Weights of a small GPT-style language model, trained from scratch on English Wikipedia.
Training: a variant of SOAP for these matrices, 360M tokens, 3033 steps.
Each number is 128 + 32 x the weight over its row's rms, rounded and kept within 0 to 255. Layers, rows and columns count from 0. Numbers have three digits each. The size before them is the row's rms in percent of the matrix's.

# layer 7 MLP up, 1536x384, rms 0.085, rows 232-286, columns 0-127
107:121125125148190139120184139090146084130146185118159102120096130090127126183145191147161121137123172129083100118140119175078104093154125205131110126103131119134139137135115187133101110066132110143113155173146091116086078082157155155162083144089139096174162138124104144143191165120130099033110199139134121129146167084104156119165141116137090103144143160144131109058127191159117094144129
093:137049131128150138101140134142122121151137107042116157141103094087122091142161154080192108169134126158154163113105128118141104099138037076126155153104132044149095064109162062180100094143120125112080155101183086141127121208116141109146085117160107164153100156116181139119143114100014134190148077129064143140166085124156146154143110186155108115088122090171119145175153146097075116132131
105:165091144157162117144110110182176110119152139182131130116133140115181177094128128129157110106139136108171067112072183137123109193134177190081124114146155154102118150119131051124177101129158116133119122111156206166160136141138139159143152107187164110149157148188178170149115116107125204167127101162163084135122116171135168117110063089084104220098149122139132092115114096096121176107190
103:115142188074077077184124161157150120174163119128188088146113143038107058114128085081147147070105164114137160132120133103154099078168100140159092159118110111130122181118194087115106126205110204126142036077119117163103131168112145139113064127094137142090094186140120071158132121169116071106143167129171104126129105131096165120127096141149125142085135150061124206138166132123136098159101
102:081125094091107102162153162138135119071133149136094144188144117120096134014176153092155142128116110189145189115135143137129086119083103145139148119174081091153082091116108127176124153124120186079156125084157118158129132137138143140158117123127192125163173188127184143121108186166128135101107107152103115134093162118125156098096080130134137141105132079150116082120165054134133111128078
114:155180170126152152132120151150111188107113128146147091045082174121131122138109155101133126138116114180097117164083150120130105122194136166110125185171089177081138152164159078109130169134128110110167113122163112161169108153125119084170142132145113148142085084085181095111125139132146095110117136165084098152142072103121157018130146125098122169130097088097105120084169170063092183128130
105:137072134135120109099101151183180134195162093140121117131118090127143122071127145088166114155073121122120113142110172141153118150190116156159142151132098066141089148132168091130118070148205145056126155109090104127171115125119094171152068178168111134120098125129137044087140159125157185095158140159117078168114136168142126115149176146096152087150112116091142168105090095173146160154170
101:090104150195148107103162134113103109090132174197153100123132081015094158138122137133152148104172138213088122083029154135144140173115163159136210124158148128039130070109183112144136110113126096075112100109157080097132112138136127096076130124110091110115134160176102137114125162127115194114111180142135105117127152146138116185150142061153142187148134144132131140142147119143110111179176
103:137111131168134093105141199116140128090117123122129157119133085102130170228135134130129122150116201130065112079137164108153114126143042147223130137169175081143144096129164055113056088121065093117161071113128100165102140090163126128116122184113132160120126143159127146179167145093110204147184090144142116107151184103148088159150159135127135093151154138151143166128148069137152163110127
103:108130102176027120114218127110202185096155083153143109119149136088197148094172126088138174145148162170131053120189138052081139055133099101107106142092152162149133112130101068167131174088103157047117110091081118099149125142133115121121099174121140156138085124121092171110106091120106147131126157162098125174087122117098106107144089113083129131145139065071159072191129181100163152146088
107:188124146086103079163127185114103087082101141113113137177152126085128136152095100114129135089199048094158124130131142132096137089118119157069101152149088176105155121129112101132081176230051148159151134122180130119161128151108103162114155131224115068113119177144154159134082109075128112133099060175153107130119123127125098077126111099163154106122133099163169084112106102093137116104101
095:111117082103115118178066149149139138137167163053127136123104111226126099058141174116168176059114118138129102093070130106083113125097151106112123103143136165162060145140133121120127137170143129123123057140146206145109170135094150089101133124111060132117122156144149144116118116107157144123133132092140113163145138137175144137161117116145124073125096114140152130153148154167130125053133
099:144081131123152149191165155085169141147173171116153132140122084115125148147183082131133127133133118148097093126161205178161153117113122135103115135109141165130139080131116133146127123121088141161152105148113120112159070121115035114153143109094158136120104103126104156162115099092120192098122168156171199123162103100161116114111147162107150147120102142177152120122063101143121135192155
095:131065108183102194104205180152159083172118154121178161220120112156113148099084112133138191101135152128154107174139146109135139131132164128107138126142094136134144048102097145108142110156130089224143127161125137166124122174109148125061095138184150144115172073137148109088101158137127132167138140170086065125185104113155076118134122099082130147151109107185104115177130116157124087086147
101:145107155137090113118101086104143189123177091135163168170157095132155167178087114208166131129096153075076134115153142111117142156177115105148111111121089086105114090126118169128164155154108093116130184127134131136102078117194150151084135175183095130180119152108089118158106096163119136124176169205117121141127094097120153129137101100091127123150104177201131134123154079124079117107127
090:110062116086139149063126099164124130127160120093143123179118098156142157084096129127111158122107151085098146101133149147176134152092159189140137102099184129134162122132160115116075108155120146082116110147117107132113139127164172118150101124165096096122115144119123124129091142151164121155170133139136122049139108174136061108174072109144073121143145152076084156107142116108117136115100
091:183174107098098146108129136056193132075147156101141080117161142041164096152163124114124101158119115133122100130152148131154165127139119163130065171126153133114104089146072171129135143157142149151143137069111091070125138109144130163157153172130119112079187086129091126133117109143143154113125075155146153091131130140107141131117150143087101129165114099161088116167114092098163113100131
110:117094126098125096081158132116096104144144166068107109175151147123029128091101117128159140126118163121119092074109163101114165114046157130073148114083151153134114098144115107156191140166111135125152147103058157159166155176162179123162156131100101155073100151135185119107087115127138135150084121101110141206082195146132145084067141141122135138165154092129112148163108115166147152135122
099:161122137080134108108099111128056137238115117181106130130148138157073146154114198103160112068126154158075094167118132086031094119106119120110194126157090107131119135115181088129109072150074186089096118098179082077108149103105142140131130142154147094161097114133140134124072165109129111080079146147145129176139097129136178094121104178147119096134184152156135159068128101153108098051106
101:181149132104116140091100153064142056104103142112176109075156134094140128122115213143103128087197141113129130096051118110135128166133155160137107164166122140084134121085157085078134163095156145186173142114110097156146079128104135145174126121137144088132085077150127126143125150153117145156146128101109122198123144126132067062134105110165120060068099071116128137157158159117077070152156
101:111095174126142124150168182128107100172164136176127184099178106135119112132162022089187098102124118102087110081122088156131143144127151132106130097125183067131127101106140053122135091108149161173134096188114153155119127141181124121144075149137203093113111139128155121121119048135137135130182084164176135106162119185149088180096139148125135131089103159125101154148100102131227153161152
102:139120091172119141098097120197137133100088160093153141165202152150069145164112136139078198162069119122148110128127167074110122120165163134098091132173092120146087201171125140126129149074137088160197116121115175134142084175038149088129180091111105140155090132151137134092153174114102190155094108070114136141118140149153119100124195113197080066138097129093139132056149089150144137114081
107:103042104131102135139116111162199086159116156172136070161163109163129114158179142142144098155167153145164104121115177137118102113110120133154192192153114151134095102119127162103206109136122125097140117172120116122094155212150101129161089072131142176127139127087174103190139089141128112128115174173199141162125190113111142136149143133133163111105177114143102105134164130137204067161091
106:176142138156132130165122056078143083066154178105181115167174117229145149095070137188178058156108173088116152135157077106125090091129151098135152142146131134083108103145108135073136152124129139129146138140146158071067114112167122156175134129089080177123104107137119134129110097097122115152070135108076106121124177145074075131116165185111134098160169134168204118139203107094103114152116
107:131150057151170111091118078089107103168168098107153076161139134096130096102148154127130138150119066160150155145164130178132141180147088051097095125103133074142105125166105106117131155132140166195114158108139033118145100179148166122099089116150145108119161145171168080150085155157146112135161098143105125151129072170142160136137179160096151033144181159150143180175106136149118102148095
105:115140147140156085137073137159168136122153097119214103103113128177100112124134138083117153172122138067097153095069165106137107116132074108091158126140171139146091165126086167130128150098160157160143143125132153154103119084152094119081087098116148105158137175096152125157132047114089104144152144082114170154124169116145173116137077128112128118147135172143100091085153166156132134134094
099:093140148079125145096173154112082138187210162171122164117086147102129171179117104140153154133128110098175156144139130077124138081112105156150073128149143155160143118109144108041102108116171084156113178156183150108125149055065131129084141183120126134112160100107152136121143085131183149153138193103081100144194136142110170129099150187061129104176154193128091137078141127154128118110124
105:163086182148122110132102128100162119170106128117145130164176067124115077100135117118186107142136137163125112144109141125167116113145119106135128120165112110119163095124159135148099063137110117086149130187104128057117096100120178122158101155107066107175099160127102132175069121119150110119074116143124143129199139152132048151107111151128103141151128116162188058109148134134127069147186
099:128166162149145118161152146130084144103129143151135148108135127155169123065174159141110117124124159144077114082054151148058069069090135113173183140116152110150110156130097108162136188095099143143194148100155143130128116197157172123122151137107135108133154148141111130139119081105115116110134091130147137123175102112133118174151105091062171169098057155145130152167202097159111047139183
099:134141084085113158150075104151090127168104158138110121139149099131167107095071085071187105140162120124121099139157101104159148111127138079121127105168131159196134101083124121137081137123096142152194125091117102152083116104129177157119073121103107124152147156141150128144078131133086115138128134138136155145107101105165118176102091114074165138113159147108086091126200170118113085083119
105:089160153166145131117125165124130065135146181080151112137163122139080088061108143153093118181147128092119160124183160103141107091106096150150116159168164204171114159126124099134125096125132137154154096104082158159149068179117102169186116156110108072150156128117118138113136082070143069111112121186132210133116057106149099177175073115055159117139134151103121156162107123186172169148094
107:134099159137112188128097151168212136152117096120106142038111174170185130152167175107130115069127114159142195127139092080198146109142110110143121066121155063138112108139156145106145091149105086123151132106157013134163117122132150142177091052142147088119173136139156134160099146173074137126125118048119146124083100127088117145144131153066155105110174166123139114142061118128109103146090
097:194141133143143137107141086117111100094086149066115133125055123169128127178096139135082148135100111138113130134121131175143148185143150130135102073116062152121175094084061161180101150116147137122130135189140187183134138094164177179141149123061147112174135132065089167128199158104124226120113102157119137159170153143153141115138125173130138120130128101104139121172129110100164128073098
092:061107192051063096150087127098145102158166163109147205131139161128088113093076086077106122070102150147164159127150141124132129095104130101112164183167130133137164117129196095102095141131131163163174159138183103131114196142149142162194122188146074098117171112163130113144053074124174128104084119120086149164118150113136140139108133165120169157158126121130124154104150150165118163113105
094:106109127161137092105140129123182131076078123125119135140141177130097117138087208075169109160102140106156129104143197105140164129123162087168203122136119156146123156170151126094131120112088113130138152071127146160048130134082131161182182140125118115193162106153137136148145123146071063141063124059155119136081075111145103115125095121131111182172102099179122119157108061086213161150177
101:096164122122120139114139165150132152110157151155098142106099103191112168142189128128142131093140146115134107128098145110126134090129088143136104134166138158183104140184087122066130089151093151116144102119154129101157107141150195124092167099100139069081167058162134122139130116107106082117091107143093109155117142108173150109131089171215137091121091146142166112157124172183121179148100
099:159167110111160133101126137156132109100156107176090067174153111161110104098073134175103198096101104128182121160126148089119119168118132168130088130119176129120130119094161195137054181104111148165048129150124160165117115134135116134079121139132145162182140116107151101137102105138081086077120128061102078153128151158119146154109154148122157109076065107111118129076145106129114140098160
097:112094130172130131193082111143100138163116203096092092116123104071143146109089080140099126109137149188099083112077141153181071188134135187123051076100123133104180149100159150166175098147106105079108180164133166082135130107166094093156135091145133153140127096133154119100073115146069135133165141160089093187110163128153068161148145171154124113093099109125122184125187116113116142134140
102:105096154136143165097116106083182141080114104109113138163161141165090079093115111132112200096105078131119148123121141064191121154150077080163074119116121092142087176110110135171187085120173115156161159125183114108122092167149154142109117102122154127071192145125134138094116084125059107097149160164153094198122104183085087175090146076091095110174127112147102138104153147111129080140067
105:147117130207077085129152096144082160109117131069074117051139164112095121147109123157136110145143062151160137152115183105142132173153121087132159147107151162148117065144091101124147108116143128114081129081115090145147155063154107098138110111141111091127147159087100060133082111087134107098148110076141086192174139146120127133136124119146098126161149165116101109154157130105153161123172
097:108110098146109150093145094116134177076177159091099156115096151122099086205104172129117130101070130152068066096169151106130136146181116131181108164139132136116148107103119123109210123174141171099128168128130121147114128186127081137142130103115122160132116152091154172147108086112105164142195104109111061155157161125118096137138100186076095158139164086113129099139131056120090117107099
093:123099167110157128107085087194134084115082148196099117135150104085112211107168125136088101124111086098121071067103126143125129120151169140147107167122176182127107100131131091128105142119143099107112156162137144099117084114151171153107097150101150151129137126158129065140107121143143119145130116057152069126070119087122096175140156172118113121119165158134164085155141127128150138093167
088:133099131126131101099104129085163138112096114161158097159213112102063208186136147130088173127097134115111083094149154134115168147149131171103111158133169117123110160134133130065127146108091114171169146100165159115144113159123085131109138129145130177117104084109146138021089201139141153128213123163122154127151114110108171111131163096124126159117167089144068097104083079146178081144131
098:146107046149089127089118152160120158124142120091143094128151148130116069128132150084092174114128116143131098123125126167153151117123122143134119134083121146077093094140133182109161059095063151134150152131148079098067093145178092099141163101103152094122083146205110152077173142126154152117082110117184133112147157146169110141194133102139102101142101132151113095073130074148097137159097
102:130096167109216152114183116132048163157111090149111142128130157076109141142128130085194126106119078124125132111190116138156140121091087122121132168148084135110117161169080110138092169167123089117164131107178118110156130164103074095153112137197184125105080155118166105113129107117116060153118082127132113153156157130172107165117137156166095132176116143104099090111173136134149065115186
104:134107165112163079130134214103142148176202155063131151158150120110190133142174096106142084174117119107155106152119126139120125145169156147084146067115122129161087121133117166216148101113095092138124100134146128084161138135182108119122111191106096135102083149135159067150101047119151138080157101097151103085183130115141147138091136169070141134074141157194090164111110143149150098086165
096:159070052134109139137091102106111088160136068092128160078135083120146156148164137130081120132153121075142155215103117142148127127108133066122097094064119049139169141146115148112159127149099073150121115142117074100128146090107084134169142132113158144112127182229134122097168157088111146151082094134191134152091097081114146150112130136116157134090124164128072087121139115119132120154116
101:072140121122153119138107168106072163178107129127142110176200112103129127148082173135174135093092118204171126118179090092059128183077111138090131124082075115154109074089146101088137102100099151108128090194103118136173153167084115180137125128168140108082093166144110204123135053116174152062127095142128096139176114117089126132107144113138138108163090134135135099172175187164089157144117
099:114107146113069125125178156198104144126165074108123109177123122144159161151146120142104192102133179134176082147114173103148126102151121126147110166138111127143074091127121119091124117137129070080075140077104131128139088140136120169186111132144076127099104128164150109081072121068068108041140090165146119144150173124148098120063169069088121178115137097136130153048153130079142100149101
107:113155099120206174131159115126085099151108116159150076086121140188123115115109096136102168167109145154162157116153132093125129128184137109162121101084126104171127078112135054110183109086110151123172113124117071125158165173126097142050145143139143103121150113126181115116139173135171131163163151098072106152116141143159129072138125188117129126170135090106149107179125192164144164169133
108:136158112136157139139164121188120165119186122133102138145140084200191096146150131139143125118135112142167055107102146085197152132156149125141097048180116116118120125157110119099117143115155118138112101100113106137097144056148170155109075161098125172106142080122145160151144142139181171168103141117138126175160079160172108161124149152202131135197131101148089122114165068121145105133111
096:094146140155132156143138082133118150099120116120135113108080202142105135092125126119152129156123131089113152117199091083049146134131155170165125077141135104067092119068127102100116134157125100089163070085165140092111130160121118133119193144152194113199170169090094179125085103079114134099123111091150144127137050083143129141136143092030191155144149132144136163146119100090136126187125
112:109063126091112138126129135132100132146079102122135105134136105104101159104148139104142110099135095104157079148096073090089102129152074148143110094144130093100119110129132113123060082152096111043108170072086121101160132122115106177176169114197139140148134097152143090123132141119080111143120107094123164067112110090165122090159145120069211170092185133135179061129105126147100146182128
101:093105115131047133149136120182101136155137202112110091162126146114135079074158153170154080102083150111104112162138119177113146150136085174136146128051082140164160168112132176151113135212118106155146156103161094113141101137142072159153094122101155159116115109105145111060173112108125097108134128073167113179109094135084104126135172105092073158068130105077113070089059099124126132111133
098:129132099115112122144107112078112044116115142127132003097153099154143120183096125134109178143117043145088119133114158134144131156157104124098106093155144083195130105154057117100158131120148105130113127161104139169175120182138044150167099195086156109099134087133179161113137116084136155140114134132138090112154107140155124120123132153132123129136126083111167114129107066130154135126151
# layer 7 MLP down (transposed), 1536x384, rms 0.0749, rows 232-285, columns 0-127
120:111119112050120109105096135144153107106114118130098091164149086110107049066082128078078120085142148087117156135096122082151148195142100091111101129114111085102103182124117087074137183166129167132126109144111107136153128136090078075108127125192129099075079103166140177109158126136143109148160124141182096179167117131155054079095101111140153109128102157112172108171095115161127115091138
094:124125037123112145123151159113143101117052121172097178169097070126175087093109102144142172116145149143187172127148151189099152146100141137080087061116158117073153134153122091077121160073130103086096068115146129166168136047101137124133163179124161108143182114140170121126116120140170136140122122101146122125157139117093122134129167119142113139197124117123045052136082103131167102098074
102:100126105118115152141099116085107090149137157110111079133130140150127135134099112078120139109086095107122168145130154110107115147203173067122108114117132165087122121173151171148194094146150189107108126113153161149132110098119101095181118120126151111138109157158068174124142109104107076084129172105127178143122107126196068041101215105162127107125144097149096105101095120177149118117152
108:127129101153167161134080158154143045185115055103116099166077144137098095081098101146080082102071129170130141138099067096126097175086141125117127173132104089141095092073145149150141115080084128120162116144118141178178173198109101136143178142128137120146145081149175149098085174151106147105175126132167101163125146123132137108122079134122059139159166101165090130092143117190148127122124
100:141132144135108130079177117047173109123138083105149140097152131132123089172139111159123153177135155153179107135174140142140115145110131182186068110129125112162097139155126113115123129148122116080159063111122159099109208143126142084176182121160177107114137144088147105092111160072129100185149146098154067132123139137098113077173082167133149106163142190155118169141131113094116120177166
109:133176152115048166134203169121129079079192094124157108132104131142112159139105123130184097088089117122125133125131116138087130082119162128109154110133083128118078122168130085139123138130102127140097184122131098078120179126102128161178128167129135115162088093146121139107136154127110123087115079200141124125175105157079142174139077142147095171114134135089130135146142093127139129097106
098:110146110164047164130161109158151110073090119159079142124138048136120120137156121076125139066133129167162129177132152185122128130150139113136100115139147103157144066151178119143099117125089129112128118127129135129135115111163129141128177120155167123143138127117193148114096172137129160100114128107109192095139118092141190134129121086187085114121156127088149131144113198066140106126052
095:174131131163160137118065114171148140086117133065167156098111112115120094112156234100142167166089120095093123129146118093180118111072124089108123118115115128079135120120158150087098124081147121108156135101155152172043104096090142113137126145081148109103112126114099136131095141115193160112153162123103130128102097132094147163165136145102074132101116171138103146068124142161094151168098
103:142117061166149118154103125129162161110115116124128122177148152174142131188150106084135134101152118096103117135119151057054124100122105145159099133091115135116103108165118134081149157150107119114097107101173084137115127085121089106173186137102140176156148101102180168090181086073089147140164054161140052074115157153091137195107146115098141080102108129173118142088090183086077096083125
098:144116176133170124138185119125210152120115106145121124133070078109108171155042041161168071146144086133113071142141134107139143124135159126116116104190084126129162103111101133125095137071121112099123111083127089137179112118143130151129161160106143140093092111063108137082082158135064072172130090117166105074147140145112144152126100147153149097178178123139099186150153155145138107123107
100:113105129063072121165118121120167073142112141167095133183111070105164121092083097139112167112144071082189137119131134137183071196147144149108165182143130130157130091150170176154116094125156064094122105123162144101141100131119187123160136144102137126159184110200097097112135173150142130134109182126148125098094127099079125169178173144111150084159113140141095122114087148175090135123094
095:129150191118132116157144070142089071211037076146160146109089131135176072114164058166118152114132098121082127101129118106136068136117134151128132106106168163130135163107063114090186129130117108107118113159164095078114136138131190111142154126129119171158146143139136205098166127105121119156126095132117141112142095118135114069110139139100132124080131193109129137112141181099176108142146
096:101119089157073138159158099129162144096180179125132183112137154158134060151136100100135061125100113128135069148142147106162092139136073120118076131108215066133160123150098140139135117106119138070122155131107123082131070153111170134108130111149151132139137112056082127141147172083114106139114185106158120147081132145079108118096111178165121139202110151167139117180081079118150137146139
097:083141131125154100114100149144122151067154117102168052135103104145165126114110137164115123087112163099134149180131173081149119147090119133070124093125118129160122157104129077088172112130120146156117129088068206137100198141117059130171124107119178191145113085132190133161123123132134087127127169180139093123110199169125195127091191117113082124155124181140135127147125187070172128115127
106:148148127103089113148111108137118155138099142135129092161207170147138159078062155183146164158112104154122156181123068129201141137100158075145124150179114094171105080114149096151099148078142118083184091175108135117131102119077139111126113101156115210077120162153127117117152138149205078129150164088112125123093181118117081138132141101181140102174141119084183102163075107200123112089101
095:078181180120175075136092179177120100093117117100092113145136119108184166153128173090096121118122132118171149093049131077125129126160187142112125191121140145082118136113092177083163064123045126185103139100043100095137120073152111111130094162153094094151089138125124133077170082130095135097111170140082116077084128149123148144133172151117174156137124145170033126103163066055118139098117
097:137115106117131092158136147115144134117058160121051108134131118113076092099146073124139123122099100111187154141126139090141108182109196152144206099118160148116184081139089099114202135161076132123123185099060111145199159102094069120103089155133117129129123102155131184145159096141155147108117136106110104141097125199063113138227096086086101104069168102118112124147151130095114115125114
099:148132001141124181108082149123129173106078095192143196137137134147165092125087115158140129158147078124140151176090137166136094121120154087112085096103083121121109088121114153125072131099139155159149026081118106166161117149110101126101124105119140069204088143147077176137136151136106124096139131084107111094167099159108138084148163109122134146101092106122155181114098128165115161105075
098:116137130150119133122181150128095112161103133113069107185121118134183082129073167138087126131153126090051153138144137086169130102131141126130165178159159126118079193144148106102156145096098108131140100113083061127133154113151158095133213060078090122104144154115132130130112082140104141168169165153116125158125169145123122151162076104078127093098093138108104068149127179098146090120153
093:121121176143122100110141102098140114134124124126132096102126136158144147124133164134152128143118135174157108156157091089145176120163141113122154126076140126095162159190180127122141199098081104143142139115087154121130062145142111077132154083142137097141172138139075145173139115144089134136141122119047149173113140065160138139120081148140218104103125114150124131207065114089157070162191
103:070138142116126157168089104082137102144102096104144167138094182155154120111145178144187127131091121142161152105152144143119135166130146179143212086118139096074159129155109127183181133132132149090113115131101137136140083114191171119109219111119138118062120147062123161124152186098154155106191109130118095086145145205169099162100122129092162115117143087083145126166080101155140150131117
103:173103133149104118140100085106106131175135119141104147164192172101111159114083132107118156170134110085066102111141138110121103173126091075127191143121059126175113107131191127147109049115127146175178175135166178151110137192153173064120150182130122121105133129100116168059154182102136182084161170133105127164080092084136107132105160104166132060149086133137126184137136134148099147177112
105:118085126137104106136197109096141139080164036094141132121106098081063151092108160134104136080127135125139128132146116141115143118145139186095131121101109147117130129070165074146144155097133146106082117085116138098150105205101158125103101134176176131161108123130119139178141162111087133150109201132128075099115076097106112131091140158129109092130119114135149156167123156175181099134107
107:148108112156123180098158145150103125158140079083186160183135081129115112093067059164124131126121085093128122128063095054120125162117124161162140158162172159138115149127073135125136132132102133195118108154161130074143112123142179121135175111069146134147167145110139108121142060202076150107103135121099109114119205111136154132104149156126186169109098131121130139149153135127147081087160
101:156138136141146058139098137149150076103133110130126151152145074204162123147126131122104139126193159030093136141118092145100106140129100132095123093200112060133136170098149065126126060143216143129125134156100124103151137095170083107179151145085150163140082201109101110096144103129155177117100208149099093139132082196137087164128112072161087128086189157108134068062072105114137100108096
094:145064129130162100207103114127148106082117104186101099142151105056127104090104138126116169171127123118136140064201144123162092127108133108105136133118158134102130101183108111102138117141126089110154220145135180157082084080119148085181099099122124149117120130165095140096085103086128080197142208161151152169123156181143176148120157205125095118147048133146151113124158155130150089195147
101:176093136089141128093134169150149068065106156134147105150167189114156133170124127154132118124090159165144152152148139158162173190188207161143085187108106142140138113128124111177134140169083143143173100155145077124124103110108143137133101149153143128089127170148087121153080156107028120100150109097083112092161105147082175154151125148121131180118147122080107147126126154061087177109159
103:110090104170163137097102120160153154154040170146109142134182099134138144105135160143196146099113072110138124120116071107131155102128118063116171138084085140115177132110141111099168083100124128105088124102113094161183111117187152168122059074132135159135131147127103124145141155111153108132120110074100093084123130132129129122044115159096116134126175074112187138120123144142165136127102
102:125142136106115114171169121099181081177135127154119154114113123170155144159198096169201161120089152104129103145088136128127133147163168079109113131138157170134101166116105116085189119074153127192139064140126121158155142197113141103190140167149115118103086094098129113156104159038132076119114098087137144192073114143123128154169097120206125138110130171097114092132131095146147120130085
100:109105177175129116101121097174117101137071168152118026126130126180128125182118049141139122134108149144114079127159147091111139165094125104206107075117118163128108141089150131164154119180168117103135101111138112090162164114144109122160094078093045097112170094118178096124152130087072100084107081123136132106124149175160103110117151166145103233070101234161122092079143122149109208132076
100:128141103069089137138143141084041138165135113090123129144148156160097124083133158171082131146107111144121132092170144098153119154092101093185167116104164125140125139163110101173164129109108127170085112084159149180087168096132189168132141131096079092119087151132110156106148143102110087115129186134202087098103111108108145118150126123136151168097135138105137121147097122183114128144177
096:147100078150111144154070099104213207083128087096111181077110123153149127119131097118133145098164156140164117102101146127161141117097154105097140110161122120099158132107182192141131103173106179083101154086104105109146155130159122104110152147147145139113135191102149185088116196107133073163144098080093123163087141114144105073151212134131180117127164123056121152087152113109084195147164
097:112073160120079101124088122185117123133146092080117114163077135163127122129124142200141093134175128130093092109173102131120146096153074114095184101102122122119138097129128092093175076171113176142111144072136112134112106079118130161088119136135072116150130101098183129109119079145140101120086129156150120120141161136147162177140122101176103120101098170134103099089078115110154147082159
092:090174124082083032079123169112157118180157120156101135111146135140105146177133131108143148101124195142135131132153083124144163076173140173079109163153162167102090138066112139154120107086123160216176181149133072116167108105103132155154128167114110084131150146138122153180134126153126181103129137165130162167124119143125096076121121140129127131145150096112101086116130189114167152106081
104:102149136149120092159127079140021139130180107156140090133093105145041150136102123180120141124087132115093166135082120090121127118122114122113113098074137135132123125127160060126078134090145105124176121102120113125133103146120092144150098174126178133178101076173087100114155193139098099200134212155133152177169132101152103113138175118121119170127125118083146085144080153103134144139104
097:045129127124094157123084157199165091100127151123158108183124126097128080131158090104156120150111115078133109091159077107147154049137126156171167127117166168136177139151125162116102157107118121133080148161105126152144165118144126126149156171081145117159156171132148099097110117122160120180158134130084155158130121108153098109080102091138174098154126076069144129148167204162093144152146
098:077083116145094166130105120130123134142143118125067120120139154073120118087093168136070163116130144138081129170086130111083112123107060095140125085115076112106206137173143068069142118097159106132076136122145103099155129088120139128113066181148125130098105130151137155156108147176145174135123101113181169118153098090194128183094163078166089132089170152101124074103131152177149096124169
096:095092139089089131124137114126112154157089125146123160120125129105052173165148108075119098171138205124114129078107110087118128159088178127121135110135115059064088050177148065174093116087199124121175139138134144156112159170068099192099126123172126089101112120165111133131070149120142115075147119111133115154135104090098099145121130108123112219161106161147153121140108111086220153066106
105:194188163103068168153100129127147155176110109055123115108138148128113132168114147120113156097127164115126104137111104086158130070072108146099198099102081135161058148153103155080135132102132076177134106178146101135131147122106111172169104133131127096088146051124136107152147169194105148087118180102167115165152157107140135075066143104105150143087092161071142097103134149094121134133156
107:113063103164080117085161124128081135159200095115126109163122147130121170119156105110119180157123132111104135129157113120091072129193116111143076129081151073132168140113144213116096121133155106189143094110130083105160125181159205120117153081111103124152113177104099120117169175155142073146139133149094076131076148116142223121149143086152123181098164201128098144122132111145155106113159
100:185173174154153172145191171154146168115112131133123194082111141138104112109134068126115102100135109088143170102090153090140152133080081149102165208126140139088065089124079112075155123076165117167174117138144098220114123124137097128105100146126201114095130166167132144097140119068077066143089186100105162116135164167135140173150141062121107086103144115127139080123069170107105137165162
096:120152137100140164157122058151129147135084190154095058052116091105109191114203150170117066210116132119161133112152126111130138172079122165094108132133143166171110147120102103206166134135100152099043139155168090149115171162124170102129074060160122147158149113151145097116149117104091097113077117112104094192112123113137121120090178148141190180046096101107119114126180086186126113107170
090:134095107138154193130083109126120148110113149099100125144136128097106133113162101148165143153088128081080121117181135050094159125114105062112154169140115120126179200092114094096134170069147121114114092141141136167088116079042110141115209082097129096114140138158162119129143115152122178158114146135164117126111164146175107110091117153122116152132142131144094116088172154111168046117141
099:085151140214132155115129139119132123138164171183122133180140070120189163127135108118081141175162104097190108137112093132133164178168107125174111162140146166152071079100153112117155098124182121073198126104141168122152113156144144141093133163104136113119163122079159120170151092119193163192108122179152061095097131171154121093199140104070120151139086095105170140161094128114133073148182
102:076143133174206105113124077186156109237157140104122115066184139097153140101203137084148128144146098138178041162145131137143169141146108119110126130159073085101114176137127128072143120086135158084096183190105093118163086114081092091128114156122136126189088144138112136127172146153182141164131129145101163069092103106143135119145099137110112123148132071165115171085107123128128070175116
102:153120124079156138142099115105175040138151131150120109161190140142201124089061194098128133143132107121127098172163092152063124132104143156116100147089095091082174201085078118114103145156132165133196158114164158091081139152110068104084153148150189145110091081099143166124116088148123144162091103106168112115085132112135073123145096131151098082127124106089186160109142118111065095161166
095:081138140149138127166079120086162130137156152102126134069124114102041132132098157080154129093094119095134110170167173131121074093182143088121136105036151130142100147084142150146173088160150136200047140117106151097118156113103085147126122130118122045105124154178103120107135097136143109156109109070143110087112069165208079125091097147102135113103090106092184106081082127093165163129139
100:098123116102118088128185079105175108083148130137111109139101120076147190078121087170135128146121118085094100138082134124110069143089149095145128075105087156158117107101108160075194128122070055120135155149088114082112095191129129099165123114103136143131178148124101125110048128074067114110148118143100152129170118172135144147149110137104128161111095121120138151107249132079136135088164
100:087101105114105148078071196205098186147155090096107128188114083086175124118103125121134155141108104145130102135167165114108152142143129073129127073146147116148128079045098123110114075120137062123119137130156169129149147126155150174052152154141144143073151169113132152132087160053139142104131151174167133080142161066145082125110138083146184170178131136176130136132060079140130207133081
101:137094084177157159158094126087112106092157146160122156131139129153103110108096151118100170108159092123140130129130143078075091142086165116113116166164203156169193084136186125165145173105126109151134105115141045132147164171124101136100135134116121203119084151091119141103186158151119138084099149105155159151069083134088137116161117146187123041160189098141140105107140094114152125130198
103:115145097156179137160114106145151082123084174131135130132110120154149110127109082167116160149128104124150117143140169111133146122120184073071130081115145150143126098117144080145204156081151161149122119097114135134165124093121180102105145086203150175193161152095199101155068156059138141145111118165171131109077116209144153157146175151119117200109145094157100078116154081171095154116214
093:091053118211146143124133110122157187135133143089142136119098113090146137071106085142145109099105160120164125134103139164114119104084120084130141141183131083117113141199162134119105125140112148098127125099091075090112116060119138155151132081085055169144112127104049113116077168090118106117088082198103152081061104137172100124145123159054093075151144140082158097191148105178136118125048
102:112100104095162110163087063160131122102123141092118146120128137122135115069138123113091112112139102118090102077075076123096160164049130102064160150126145153141154125087079106123115122092082134166129136141168116155126151149138116033044108152125072172053126109163108193122099140134125093078111094054175087138078143085071166122084106074163128132126124126172142148132121149084135130124143
092:046118181128136159103144196109149112082175128053150127108120194122167118159164082131174148119147181150162156143166164127111149068137085125119073107173122118148173100158144169094141160155121210138122153127083106167117193123104083132119206082149079115120128147184126148106117127137195088141122121171123147112129083092194124137111106152108152112062105122132188112130180144182105183139048